Weights of a small transformer language model.
Size: 15 layers, width 512, 4 heads of 128, 83.5M parameters.
Architecture: learned positions, biases.
Each number is 50 + 12 x the weight over the matrix's rms, rounded and kept within 0 to 99. Layers, rows and columns count from 0.

# down: layer 5 MLP down (transposed), 4096x512, rms 0.151, rows 3023-3122, columns 160-191
# up: layer 5 MLP up, 4096x512, rms 0.163, rows 3024-3123, columns 160-191
down3023:53 46 30 44 45 62 50 43 42 43 69 51 56 48 48 44 56 40 42 43 54 67 33 53 43 73 34 40 69 47 44 51
up3024:43 68 57 44 48 57 28 49 44 71 39 36 21 61 29 25 22 49 76 79 33 47 23 69 48 45 48 55 35 64 67 54
down3024:45 56 37 43 42 58 44 50 54 46 39 53 50 53 54 45 60 47 53 56 71 46 59 43 23 60 53 57 36 64 80 55
up3025:64 51 43 59 48 63 71 38 52 39 39 36 46 44 62 82 55 40 45 44 52 54 58 37 54 48 67 58 44 53 52 48
down3025:46 45 50 57 48 80 41 45 36 40 41 43 49 58 41 26 57 48 48 38 59 50 52 44 52 33 80 53 65 51 35 58
up3026:48 39 71 48 61 43 73 36 63 56 48 46 52 56 72 37 50 46 35 38 41 51 42 54 57 40 47 51 37 43 58 21
down3026:62 47 51 58 66 70 49 45 38 50 37 41 30 81 64 63 42 35 50 58 55 59 48 37 50 44 45 26 63 48 69 73
up3027:46 42 59 56 55 46 63 33 68 52 43 44 73 51 40 52 27 56 14 52 57 44 59 28 38 47 60 38 43 58 45 30
down3027:34 54 28 55 59 68 53 60 54 48 59 62 55 24 69 46 62 40 38 49 62 56 66 59 52 46 60 44 54 19 76 45
up3028:52 59 86 35 44 52 35 28 54 57 25 33 49 41 49 32 45 66 54 67 55 24 50 60 47 42 51 45 53 41 55 48
down3028:43 43 50 41 57 56 56 71 56 41 63 63 63 59 43 49 58 70 32 34 37 43 62 59 52 36 66 61 42 62 53 53
up3029:48 44 55 50 43 52 42 55 59 55 50 55 40 47 37 50 50 50 41 38 58 59 56 31 61 63 59 53 55 50 53 50
down3029:32 56 62 49 38 63 49 39 53 38 61 61 62 48 72 59 38 57 43 22 52 54 44 49 46 47 54 50 45 51 38 38
up3030:43 48 55 54 47 42 59 55 45 46 57 66 32 30 32 57 42 63 54 55 40 40 51 50 55 56 50 50 46 47 64 49
down3030:49 38 52 64 54 49 42 60 67 54 60 48 51 43 52 34 62 54 57 56 46 53 62 56 70 42 44 37 41 59 33 50
up3031:56 61 38 48 56 57 41 49 14 47 38 52 55 61 46 35 60 49 56 50 61 35 58 46 46 48 38 53 53 54 43 46
down3031:58 42 49 63 50 50 74 58 60 45 65 35 22 47 38 48 54 47 40 51 71 35 68 60 32 62 54 44 39 58 34 30
up3032:61 49 56 56 55 47 43 43 71 37 51 47 21 38 54 44 50 49 25 59 45 48 52 32 37 44 45 59 46 53 41 53
down3032:55 69 46 38 42 43 45 37 44 64 48 40 49 31 53 47 52 51 60 44 52 32 74 36 45 65 79 68 44 47 39 70
up3033:32 36 51 58 68 59 60 45 43 55 56 51 46 51 48 45 41 50 40 55 43 45 46 36 79 64 55 34 49 45 45 66
down3033:51 39 63 59 76 68 43 42 40 50 43 46 60 43 46 57 54 46 52 45 62 31 49 36 22 27 61 53 32 64 45 38
up3034:68 74 40 74 51 33 60 40 60 67 66 18 52 49 48 48 32 58 61 46 36 60 51 72 47 34 32 48 65 55 52 58
down3034:53 73 48 50 52 72 54 39 47 43 45 68 60 56 60 56 59 44 55 44 30 35 51 44 45 61 72 44 45 69 38 52
up3035:65 58 51 67 60 36 53 43 44 37 47 46 31 45 51 60 50 47 49 41 63 40 48 52 66 76 52 41 44 45 64 49
down3035:48 67 54 57 55 49 49 40 37 42 62 34 55 54 52 64 54 58 59 34 31 61 53 36 57 61 71 40 50 74 68 41
up3036:80 51 49 66 43 52 27 57 37 53 49 46 58 59 41 25 58 64 27 49 36 55 36 44 47 56 40 49 47 39 54 57
down3036:53 43 39 46 50 51 29 50 43 51 46 34 40 54 50 47 40 42 54 58 30 53 50 32 56 55 81 45 48 46 36 61
up3037:36 45 55 49 50 47 48 42 39 55 42 49 32 57 31 43 33 43 42 46 53 51 30 67 46 56 53 53 40 44 35 47
down3037:52 53 60 58 64 66 57 64 43 44 39 55 44 56 43 53 67 69 44 48 47 35 35 66 67 66 54 65 63 20 44 58
up3038:71 58 45 68 47 63 36 52 54 49 40 48 42 30 95 45 65 48 60 66 56 39 57 47 60 42 63 30 25 43 40 49
down3038:47 73 40 57 53 59 59 50 49 39 52 48 53 52 55 31 42 48 51 44 73 59 60 49 66 55 22 66 31 33 52 51
up3039:64 53 64 50 56 70 58 41 62 54 37 51 66 49 37 52 44 63 47 51 51 35 59 64 44 38 31 46 61 66 45 41
down3039:43 47 42 36 52 32 48 57 54 39 54 32 31 67 50 43 63 56 31 50 63 76 41 40 51 44 46 44 25 52 45 55
up3040:26 54 49 32 47 53 71 23 42 33 52 58 43 61 75 31 68 42 65 36 49 38 51 57 35 37 50 19 55 57 56 53
down3040:44 53 58 64 75 37 47 52 31 39 56 62 37 64 58 72 49 55 56 60 45 66 49 34 77 45 43 48 34 64 86 57
up3041:58 56 43 59 57 68 57 38 45 45 41 47 57 41 73 40 37 36 34 66 38 50 39 60 48 57 83 51 50 58 37 42
down3041:66 58 65 46 39 35 82 51 41 32 60 49 76 55 49 62 58 32 66 45 40 33 57 61 36 69 41 23 50 48 57 64
up3042:62 47 58 68 52 41 47 26 61 43 60 72 48 62 71 67 69 36 52 28 18 61 68 43 64 61 46 50 29 56 42 64
down3042:51 62 38 61 42 61 65 38 58 56 57 34 65 64 63 64 29 28 48 66 54 56 58 56 16 49 50 63 53 46 52 53
up3043:38 58 55 45 49 62 58 55 66 42 55 51 60 48 38 59 34 50 49 34 40 45 66 56 50 29 50 37 52 67 52 32
down3043:52 38 69 40 36 38 52 56 53 36 59 47 48 53 46 38 56 52 50 62 27 55 64 42 42 58 74 49 32 41 53 54
up3044:20 55 70 67 14 45 72 44 80 08 57 47 51 41 41 50 64 72 48 31 42 64 33 30 56 52 57 62 32 46 43 27
down3044:79 57 43 37 74 49 47 51 59 52 33 56 23 55 54 60 40 50 60 52 44 40 85 35 50 73 32 27 65 44 55 50
up3045:61 59 49 62 48 63 42 46 40 58 64 50 37 40 44 56 61 52 60 27 51 57 55 51 53 41 52 43 31 42 55 39
down3045:64 44 61 57 35 40 66 54 45 50 43 37 71 63 31 68 55 66 71 43 46 30 75 51 24 52 49 65 40 41 35 51
up3046:56 54 48 51 41 48 51 65 42 51 41 48 53 55 40 44 54 36 48 62 52 59 58 50 54 52 51 54 51 47 42 44
down3046:49 55 50 35 63 61 45 44 61 49 59 44 61 38 58 56 50 47 44 48 48 41 49 48 40 26 46 49 57 56 60 63
up3047:67 44 51 47 29 63 56 43 46 55 38 53 45 57 55 45 46 47 46 50 53 46 34 58 45 35 36 50 42 52 40 53
down3047:54 49 59 55 57 42 54 46 56 38 30 58 46 56 45 36 55 49 68 39 28 54 48 55 43 35 29 54 33 66 56 31
up3048:65 33 59 66 46 53 34 29 50 77 42 55 55 62 50 65 38 67 47 54 28 76 35 66 51 33 80 63 33 49 54 38
down3048:59 40 43 43 74 40 55 43 57 52 66 51 66 51 43 41 50 51 35 38 51 81 44 44 29 38 54 35 66 57 81 25
up3049:46 23 70 62 45 66 49 56 60 40 57 60 69 42 32 49 31 43 31 36 52 61 51 58 56 64 55 47 56 53 28 35
down3049:53 56 47 43 67 60 73 60 59 26 58 48 45 86 55 48 41 53 45 40 38 58 76 28 35 23 36 44 50 43 46 48
up3050:46 40 70 42 53 56 71 54 43 62 45 48 38 43 45 57 53 49 63 50 30 41 49 38 45 44 50 54 39 48 37 36
down3050:50 39 61 42 54 48 41 25 56 57 37 38 19 73 44 50 50 58 71 37 50 60 48 40 53 51 53 43 62 61 64 63
up3051:53 49 55 64 38 44 50 62 65 52 46 51 71 54 55 38 51 51 52 57 50 53 54 52 48 51 41 61 61 60 39 59
down3051:54 65 49 40 49 63 55 45 61 62 34 65 65 59 42 52 52 48 53 54 55 56 45 63 33 53 47 52 38 53 49 55
up3052:48 43 45 56 49 51 53 51 54 44 53 46 48 50 52 52 55 49 49 57 39 40 46 53 47 47 51 47 51 52 51 48
down3052:50 52 47 48 40 45 46 51 47 51 52 51 45 49 52 59 46 50 44 52 47 47 49 50 54 54 46 48 41 54 59 52
up3053:67 36 34 41 63 67 51 60 48 58 45 56 37 54 58 49 54 47 42 41 45 63 39 47 51 46 68 41 53 58 65 57
down3053:59 26 49 44 46 51 42 42 59 35 46 71 50 31 65 55 53 48 66 50 29 52 52 59 71 49 60 56 39 71 66 51
up3054:58 33 53 48 49 51 36 56 73 55 54 40 33 50 62 73 44 55 49 54 32 52 63 66 44 41 42 70 61 43 59 51
down3054:35 61 38 35 49 49 56 48 56 55 64 30 59 42 47 70 62 41 48 44 61 42 72 46 39 52 29 60 61 58 70 62
up3055:64 50 51 69 29 31 39 60 22 36 45 44 50 78 38 43 37 51 59 41 51 44 39 51 56 32 28 51 56 48 38 24
down3055:59 49 46 57 46 70 55 49 60 70 73 45 39 49 61 43 33 44 43 42 73 42 51 59 40 64 53 50 41 32 45 73
up3056:54 44 46 58 42 50 41 30 69 26 34 38 30 46 55 50 39 42 43 63 40 43 38 58 50 58 43 38 58 58 53 47
down3056:34 38 51 59 46 65 56 38 62 48 55 48 38 65 48 47 43 54 33 60 43 50 66 14 24 54 37 52 74 40 56 72
up3057:43 52 43 53 77 50 42 30 42 67 62 40 45 54 68 52 49 74 44 43 31 48 31 47 25 53 51 48 69 52 49 44
down3057:60 71 51 76 56 57 55 31 41 37 62 33 31 54 56 39 54 57 33 48 67 24 44 39 61 69 49 39 45 55 45 37
up3058:62 46 62 65 44 50 56 43 40 27 33 77 44 56 50 56 61 39 54 71 36 55 56 43 60 38 51 50 33 65 18 50
down3058:42 51 43 32 43 56 44 39 55 30 53 48 57 41 54 79 65 48 56 49 53 56 58 84 36 42 59 89 49 44 81 50
up3059:31 52 46 69 41 74 41 20 37 30 50 60 45 60 56 55 33 33 56 57 32 37 68 50 48 47 43 49 58 54 45 54
down3059:41 20 43 60 47 53 49 52 71 62 64 40 40 26 56 54 37 54 48 52 47 88 45 39 59 34 63 37 66 44 50 49
up3060:37 46 44 57 42 48 56 70 36 41 53 32 48 62 58 50 40 39 47 41 50 30 33 55 57 40 32 49 44 62 64 50
down3060:63 57 65 54 53 43 43 59 45 48 48 45 54 57 62 53 54 41 59 54 42 39 59 35 38 56 71 57 68 51 39 57
up3061:41 56 36 58 74 52 79 33 53 62 24 42 39 62 54 39 42 66 60 28 43 48 47 37 81 53 49 53 48 56 47 35
down3061:53 30 41 65 67 39 67 78 47 47 46 67 39 37 49 47 50 47 34 41 38 59 44 36 74 63 55 73 65 22 67 31
up3062:53 45 57 37 46 63 54 35 47 60 40 55 58 47 68 46 42 61 60 58 39 50 57 48 53 66 72 47 40 48 63 34
down3062:43 63 56 55 43 50 44 38 40 49 58 38 55 64 59 48 50 42 58 51 50 52 39 57 57 50 32 36 30 70 41 49
up3063:54 50 65 48 67 61 54 60 51 49 32 30 39 51 33 51 54 52 60 53 32 52 48 47 66 74 57 52 49 56 52 47
down3063:39 58 44 40 44 18 59 68 53 43 57 65 72 66 50 39 63 44 38 61 63 58 54 44 50 49 48 79 48 38 72 63
up3064:68 59 37 58 48 59 42 48 51 45 39 65 57 16 37 43 60 31 44 40 68 47 76 42 41 29 62 37 48 78 41 59
down3064:58 63 48 39 61 46 65 50 56 52 57 39 38 47 51 36 55 53 56 45 44 35 43 63 62 64 33 47 64 51 54 38
up3065:67 42 47 38 54 50 53 48 60 63 18 64 32 75 48 57 52 62 40 38 46 63 50 43 55 53 62 34 49 36 55 45
down3065:57 47 46 41 58 37 52 57 47 52 60 58 35 54 51 56 33 49 45 71 52 44 25 51 49 42 58 38 56 45 71 58
up3066:50 45 55 50 47 52 42 44 52 36 67 47 50 60 44 49 40 51 63 53 35 47 52 46 59 29 54 45 45 46 33 54
down3066:55 40 70 52 61 40 60 56 54 46 50 41 54 79 69 63 68 40 59 50 30 44 38 51 49 43 42 38 50 53 63 73
up3067:27 46 43 57 54 49 59 48 57 77 45 59 49 46 48 46 79 42 53 74 53 62 34 22 33 51 42 58 66 70 43 51
down3067:75 72 38 61 35 50 58 45 35 58 15 44 58 74 69 51 57 51 53 34 45 59 67 86 29 48 59 60 42 60 51 70
up3068:59 51 56 68 40 67 52 29 73 43 39 53 74 65 46 57 51 43 52 51 68 44 62 36 79 35 61 34 28 60 50 40
down3068:54 59 35 23 53 25 44 39 51 49 69 39 64 36 32 52 38 56 55 66 47 37 46 51 37 57 43 41 55 56 66 66
up3069:48 43 50 58 36 47 56 56 50 53 54 64 49 50 62 55 44 31 57 65 44 61 64 26 60 48 63 58 33 44 48 44
down3069:67 56 38 46 35 46 44 59 61 45 43 27 47 51 43 43 46 64 51 35 66 45 36 69 39 52 48 60 59 53 61 65
up3070:26 57 38 83 53 60 32 62 50 63 40 53 44 42 47 58 36 38 48 72 47 35 55 45 34 46 57 47 53 35 58 37
down3070:40 61 58 46 38 52 48 56 29 45 46 61 36 53 55 50 55 43 46 60 53 35 42 44 56 40 32 45 47 66 23 53
up3071:53 57 53 56 57 47 40 65 51 46 68 62 44 36 62 52 75 63 39 38 41 33 44 52 52 61 58 47 65 32 70 53
down3071:65 45 51 51 54 46 57 50 28 61 75 59 34 62 58 39 64 44 47 52 40 43 43 42 53 55 51 65 52 39 31 53
up3072:37 58 34 45 67 44 54 60 64 49 49 51 66 43 71 61 44 29 33 48 43 42 62 71 47 33 54 47 78 56 37 58
down3072:37 52 44 53 56 69 42 40 69 47 32 41 49 52 62 39 50 49 42 56 77 61 64 62 47 68 39 36 69 60 52 65
up3073:61 46 36 94 36 22 52 52 33 66 64 73 72 47 44 59 38 37 47 20 48 53 66 49 64 40 44 54 51 62 50 51
down3073:34 48 21 47 40 33 59 52 71 35 39 68 36 25 63 56 66 51 67 65 70 50 38 41 50 70 53 48 46 36 36 54
up3074:54 60 49 50 75 61 48 43 39 45 45 27 47 50 69 46 56 78 49 34 51 51 40 56 37 65 45 35 54 47 61 45
down3074:56 72 54 33 37 64 43 32 67 53 45 65 60 58 55 50 63 38 46 42 48 43 50 33 47 47 43 23 42 30 60 43
up3075:45 40 63 64 64 35 48 44 54 37 48 34 57 46 41 65 50 42 55 56 79 56 78 45 86 71 50 62 18 47 65 39
down3075:70 52 64 40 45 39 47 60 49 65 65 71 53 51 51 58 62 67 34 38 38 31 52 57 50 65 56 63 48 65 32 54
up3076:37 63 46 20 40 59 45 57 54 48 58 48 61 52 33 49 50 61 67 53 57 49 34 57 64 36 40 57 48 48 45 49
down3076:66 48 57 58 46 32 54 40 47 30 73 63 68 75 40 52 53 59 27 56 72 56 40 63 33 47 46 52 50 48 71 63
up3077:61 45 44 55 57 52 47 52 65 48 42 44 67 45 52 41 55 59 70 53 72 61 52 54 44 56 65 45 52 22 41 69
down3077:67 64 54 38 41 52 57 34 50 57 66 50 51 73 87 48 48 55 47 51 52 60 22 52 42 46 44 51 56 45 48 43
up3078:55 32 58 44 53 51 55 50 37 40 44 52 22 49 30 41 64 64 65 41 57 62 50 66 44 40 42 56 53 50 64 88
down3078:48 43 41 56 45 53 52 72 45 75 55 33 55 45 47 49 36 38 58 57 57 63 63 42 38 65 51 68 53 57 49 64
up3079:37 60 49 51 51 43 47 45 46 50 40 71 42 65 68 24 58 62 49 47 39 55 56 39 61 62 46 46 51 45 29 66
down3079:33 23 60 45 50 51 42 47 40 28 34 58 52 72 35 70 44 45 74 39 44 33 51 52 70 67 48 57 47 56 49 41
up3080:34 61 43 37 39 68 41 53 78 83 52 43 60 37 39 56 55 62 65 37 41 48 58 38 54 32 64 45 46 30 65 50
down3080:39 42 27 51 45 74 46 40 69 32 42 52 44 47 48 69 38 46 67 43 58 45 59 45 48 52 50 31 42 31 38 51
up3081:58 58 36 52 62 47 36 38 37 77 44 39 51 39 47 36 66 50 42 53 59 48 55 08 44 18 23 42 40 28 55 55
down3081:33 49 48 62 49 57 55 62 74 51 55 47 56 67 57 40 40 59 64 41 34 55 39 61 57 58 49 40 64 50 37 56
up3082:32 37 26 43 63 61 44 50 41 52 43 46 25 46 56 47 44 56 48 70 57 69 64 44 57 29 48 32 25 67 43 30
down3082:38 67 70 42 40 54 52 39 65 44 49 46 53 49 42 48 37 37 42 53 80 45 23 30 56 52 66 75 40 52 45 57
up3083:73 37 61 43 37 64 60 34 60 53 34 42 58 64 38 58 64 44 60 55 47 29 62 30 37 50 52 35 56 67 47 44
down3083:61 46 66 51 47 64 70 64 50 47 40 59 46 45 41 21 17 57 56 09 60 49 56 40 61 64 53 43 29 51 57 57
up3084:41 45 64 49 63 64 38 43 55 66 36 37 42 44 43 28 44 48 56 61 52 48 48 46 48 40 56 84 51 32 46 54
down3084:57 34 68 20 57 54 57 49 35 65 42 58 54 66 68 60 43 68 54 35 56 57 64 36 65 46 80 37 62 33 27 60
up3085:52 49 52 46 44 52 49 48 52 47 46 50 44 50 51 49 54 44 51 43 49 40 46 51 50 46 52 53 51 52 48 52
down3085:46 46 51 51 53 49 48 42 58 52 51 60 53 57 61 54 48 48 57 49 49 58 58 49 50 55 60 50 53 56 42 48
up3086:42 60 45 48 59 78 46 44 37 52 35 45 47 32 53 55 49 50 40 51 46 46 49 41 56 65 42 35 52 51 32 54
down3086:70 52 70 78 08 67 25 27 35 40 38 52 75 68 44 52 45 62 43 65 65 60 46 41 50 61 70 53 43 68 36 55
up3087:55 31 73 41 41 53 40 54 57 42 49 65 45 54 60 40 58 59 47 38 51 45 49 46 49 47 38 59 33 54 47 44
down3087:46 52 45 40 57 34 50 48 55 48 44 51 54 53 36 49 43 47 64 45 54 68 38 70 25 44 22 49 62 58 38 57
up3088:62 29 39 73 52 42 53 56 52 41 51 27 73 53 58 66 31 41 58 38 29 45 64 52 43 55 34 62 42 43 61 29
down3088:67 53 66 92 92 46 42 50 43 41 54 43 75 38 61 66 46 58 39 62 39 49 52 48 43 60 47 54 65 55 38 42
up3089:52 60 55 63 66 46 49 62 93 53 32 60 48 31 56 37 55 33 25 39 43 45 57 41 35 48 44 36 66 41 54 52
down3089:38 59 40 63 36 29 54 59 48 55 71 50 54 66 39 54 47 58 54 63 60 39 55 63 29 51 44 47 46 37 42 72
up3090:47 61 57 50 47 48 59 57 48 50 47 38 62 44 51 50 44 57 52 51 59 56 57 63 46 52 52 58 43 51 47 56
down3090:55 65 52 52 52 54 50 50 41 41 31 52 66 55 54 32 65 48 43 52 45 60 42 45 60 56 59 37 67 43 46 72
up3091:48 51 42 27 45 52 39 42 56 42 57 50 50 36 44 60 51 36 57 57 33 42 60 56 61 53 63 56 40 39 49 47
down3091:56 57 49 38 52 37 49 51 58 60 48 58 46 52 38 36 52 49 62 50 35 56 34 73 56 45 70 60 58 34 54 53
up3092:56 30 23 49 62 62 52 26 18 35 61 56 47 22 50 31 75 44 40 50 30 59 50 41 54 49 39 33 50 58 45 55
down3092:50 60 52 63 56 20 37 42 60 33 48 64 45 33 52 53 71 40 44 66 51 62 30 57 49 53 50 36 47 47 71 61
up3093:46 44 45 49 19 50 40 73 48 47 55 36 33 66 39 57 39 69 56 42 65 56 61 46 70 52 57 65 11 75 37 45
down3093:59 67 45 65 52 74 50 36 58 44 54 31 30 68 48 67 36 46 65 48 75 66 45 46 48 48 49 42 41 61 49 69
up3094:53 64 58 47 55 50 60 39 34 37 46 53 58 77 52 43 38 66 46 77 56 50 51 71 56 45 45 59 58 62 39 60
down3094:46 79 39 53 47 58 50 34 36 61 47 49 45 50 46 66 62 72 34 35 52 65 66 45 79 44 33 48 41 68 56 75
up3095:61 24 43 60 28 40 61 61 55 28 47 45 59 67 39 43 47 63 45 75 53 58 53 49 53 66 32 73 57 43 47 41
down3095:56 36 55 57 37 40 62 33 47 24 54 50 52 69 48 39 55 43 51 44 54 53 50 43 61 40 42 43 38 30 40 43
up3096:55 43 41 42 56 49 51 42 66 30 61 64 70 29 51 49 44 60 45 35 68 50 80 35 74 43 42 56 46 36 60 67
down3096:50 52 41 50 43 68 24 46 56 36 51 39 73 42 34 30 51 35 65 54 40 59 50 57 33 55 22 37 39 29 62 38
up3097:51 57 48 52 52 58 56 49 59 47 56 54 47 52 57 56 51 59 54 34 42 45 50 49 57 51 44 48 51 38 47 49
down3097:59 50 47 50 51 51 55 48 54 48 54 59 53 55 39 61 52 36 54 52 45 46 45 43 50 30 53 50 45 48 45 47
up3098:51 57 48 55 53 53 43 54 50 57 52 37 42 48 59 63 46 49 53 50 53 45 50 55 52 51 55 56 52 43 47 52
down3098:47 36 60 54 54 50 56 54 51 44 62 49 52 47 56 38 48 42 38 55 56 53 56 59 46 48 49 53 62 43 47 51
up3099:68 44 34 54 44 54 39 52 72 66 48 32 59 51 30 58 42 51 57 48 52 37 39 51 43 42 54 64 62 48 50 47
down3099:49 50 49 37 26 37 63 53 46 40 59 67 48 46 58 50 56 47 53 42 67 34 38 46 44 57 44 56 57 48 58 41
up3100:46 55 60 58 53 44 43 57 33 44 41 53 56 36 19 51 46 36 22 35 39 61 46 62 58 29 42 58 41 30 57 49
down3100:37 30 61 33 46 55 40 64 41 61 63 45 48 56 47 34 37 28 52 52 50 59 46 61 50 63 52 38 42 34 48 38
up3101:46 28 49 51 38 38 40 55 26 40 66 33 49 49 50 31 52 42 44 65 40 57 39 55 34 26 46 71 43 49 59 46
down3101:37 40 52 56 36 58 55 30 61 57 02 44 35 38 50 44 53 46 68 67 49 71 46 31 40 43 57 33 47 51 42 41
up3102:54 45 61 52 35 49 53 55 58 59 45 48 49 39 46 61 53 49 54 57 56 28 49 42 53 49 52 48 41 53 35 32
down3102:58 40 53 36 51 45 35 41 62 47 37 56 39 49 56 51 44 50 45 23 46 64 36 65 54 48 52 64 50 49 41 57
up3103:43 53 53 61 45 46 60 76 50 47 52 46 70 35 49 42 57 55 43 37 62 58 71 70 61 54 69 60 59 31 44 48
down3103:39 61 71 54 36 69 67 68 57 61 36 43 37 41 33 47 51 47 28 38 30 64 86 44 48 69 67 45 54 49 76 41
up3104:58 69 40 82 34 61 68 49 64 86 41 41 37 22 47 42 52 54 72 58 53 21 39 53 32 88 36 60 63 62 61 61
down3104:71 42 46 43 50 46 69 70 47 41 58 51 80 32 35 61 37 52 55 59 73 40 36 39 56 66 49 52 53 71 58 41
up3105:53 33 42 48 75 72 38 44 52 60 49 46 53 68 28 89 32 44 81 64 47 60 63 77 53 45 31 53 44 52 27 57
down3105:29 25 56 59 33 71 35 42 50 30 74 43 56 42 40 45 41 69 54 58 46 29 48 42 54 38 50 37 15 56 54 57
up3106:54 47 36 58 63 42 62 52 45 26 50 52 43 35 69 46 59 60 43 49 30 47 54 56 48 65 59 26 69 38 54 72
down3106:35 20 43 28 44 59 59 63 32 65 60 52 40 50 30 42 38 61 60 66 36 52 50 66 52 65 50 40 63 41 39 57
up3107:45 72 51 52 54 66 62 57 25 46 46 60 31 39 65 49 58 54 50 46 55 48 47 50 33 40 35 37 66 49 47 54
down3107:42 55 43 42 49 67 50 63 34 57 65 44 54 54 37 49 43 71 47 68 42 69 65 54 67 51 61 50 83 63 77 51
up3108:43 36 54 44 45 41 61 39 64 59 39 56 62 39 62 43 51 26 51 46 37 44 51 40 39 40 52 50 57 21 33 42
down3108:53 55 58 47 50 75 44 47 48 63 40 54 48 28 51 36 63 66 39 60 37 70 43 65 52 57 62 64 55 54 68 34
up3109:54 55 59 80 44 44 32 65 56 46 35 74 34 34 41 47 73 51 47 58 38 43 66 84 45 58 34 97 93 55 35 43
down3109:50 51 45 46 45 53 72 38 57 56 68 60 63 66 38 63 43 34 59 55 42 54 45 47 44 72 63 41 51 37 44 50
up3110:34 56 51 60 58 25 53 55 71 53 64 29 54 57 48 49 47 61 18 44 54 51 41 51 54 54 53 67 33 75 14 50
down3110:41 54 45 59 53 54 73 33 49 40 38 53 50 42 37 58 71 51 74 36 57 40 45 47 44 54 61 43 54 58 48 63
up3111:71 32 66 67 29 81 37 22 54 51 54 71 68 24 47 62 34 26 45 48 37 68 50 68 34 36 60 58 30 43 51 59
down3111:33 62 65 66 60 46 50 60 72 58 49 55 51 59 50 39 42 63 58 35 45 46 45 41 52 46 48 47 51 39 48 67
up3112:45 53 39 63 45 53 45 52 51 51 42 44 55 41 40 46 45 42 53 59 46 66 33 58 55 44 50 46 43 61 54 43
down3112:49 45 55 60 34 48 08 37 58 52 36 39 51 46 44 55 29 48 66 40 42 35 55 66 40 44 28 25 50 63 37 51
up3113:54 48 39 52 55 47 48 55 45 56 51 47 47 52 48 41 51 50 47 49 59 53 55 54 45 48 43 47 49 50 46 39
down3113:60 52 34 62 42 62 50 55 53 53 44 54 47 59 49 48 34 64 55 53 60 48 47 43 54 46 47 46 48 42 48 40
up3114:53 57 44 59 52 63 54 65 50 62 51 59 33 50 29 34 28 54 53 61 47 68 49 61 60 64 60 56 40 36 47 39
down3114:43 28 61 50 55 59 59 44 40 38 45 59 59 34 80 36 50 62 44 54 21 52 53 50 68 52 60 61 46 54 59 61
up3115:81 55 46 54 44 46 33 69 39 55 78 58 71 83 50 13 43 46 73 34 63 36 55 40 38 34 62 63 40 40 19 49
down3115:39 58 58 52 45 72 56 53 36 43 63 51 55 42 57 70 56 35 28 60 37 49 46 46 52 41 44 46 43 59 57 65
up3116:32 59 41 33 47 63 60 64 21 41 31 42 33 59 73 72 50 59 28 38 69 40 51 56 24 56 53 52 53 71 52 33
down3116:37 79 65 44 53 47 41 37 35 54 61 57 48 62 52 31 55 60 41 42 68 35 59 32 55 78 74 28 37 38 61 23
up3117:46 42 38 59 39 47 31 47 61 24 55 59 70 42 49 55 52 54 54 33 32 38 54 39 62 37 53 47 58 46 48 37
down3117:59 44 52 61 75 54 67 44 33 55 42 52 69 47 58 32 58 43 49 40 56 51 55 51 48 52 47 66 57 49 65 70
up3118:61 60 45 53 14 61 24 57 48 41 49 40 66 47 54 47 59 56 43 22 55 28 23 34 57 54 39 48 47 47 53 48
down3118:58 44 67 55 48 40 52 56 49 57 56 46 61 64 58 43 47 48 38 57 56 58 60 51 66 48 68 72 55 35 38 46
up3119:47 41 56 56 66 63 40 99 53 46 29 81 45 46 52 97 40 59 55 60 36 50 36 58 66 35 77 52 71 80 33 45
down3119:60 26 57 43 62 59 48 43 47 58 44 56 55 58 27 65 72 54 47 48 41 50 45 44 50 39 45 42 53 40 41 39
up3120:40 45 34 70 45 29 74 58 66 45 48 45 49 40 52 45 53 51 22 44 20 38 50 51 42 57 71 33 34 29 45 45
down3120:50 55 68 71 58 54 54 60 37 50 67 31 56 43 50 51 59 57 48 48 30 53 71 35 48 38 65 51 40 43 51 66
up3121:49 50 50 55 48 49 51 51 51 49 49 57 55 48 57 49 52 51 50 56 52 54 53 52 54 50 55 48 48 41 51 53
down3121:52 39 47 49 47 49 47 51 49 53 53 44 59 45 56 52 48 48 52 47 49 46 48 45 42 47 47 48 53 52 43 49
up3122:54 44 49 48 62 61 44 52 50 42 53 47 41 61 51 48 46 55 55 39 57 53 45 57 48 50 45 54 52 55 48 53
down3122:61 55 52 59 39 48 64 47 60 46 40 43 48 55 42 59 52 55 49 41 50 60 51 49 65 59 53 52 55 60 45 49
up3123:37 35 56 68 56 48 47 34 58 48 64 54 45 60 37 64 61 34 61 69 50 43 44 39 48 48 69 46 65 28 49 48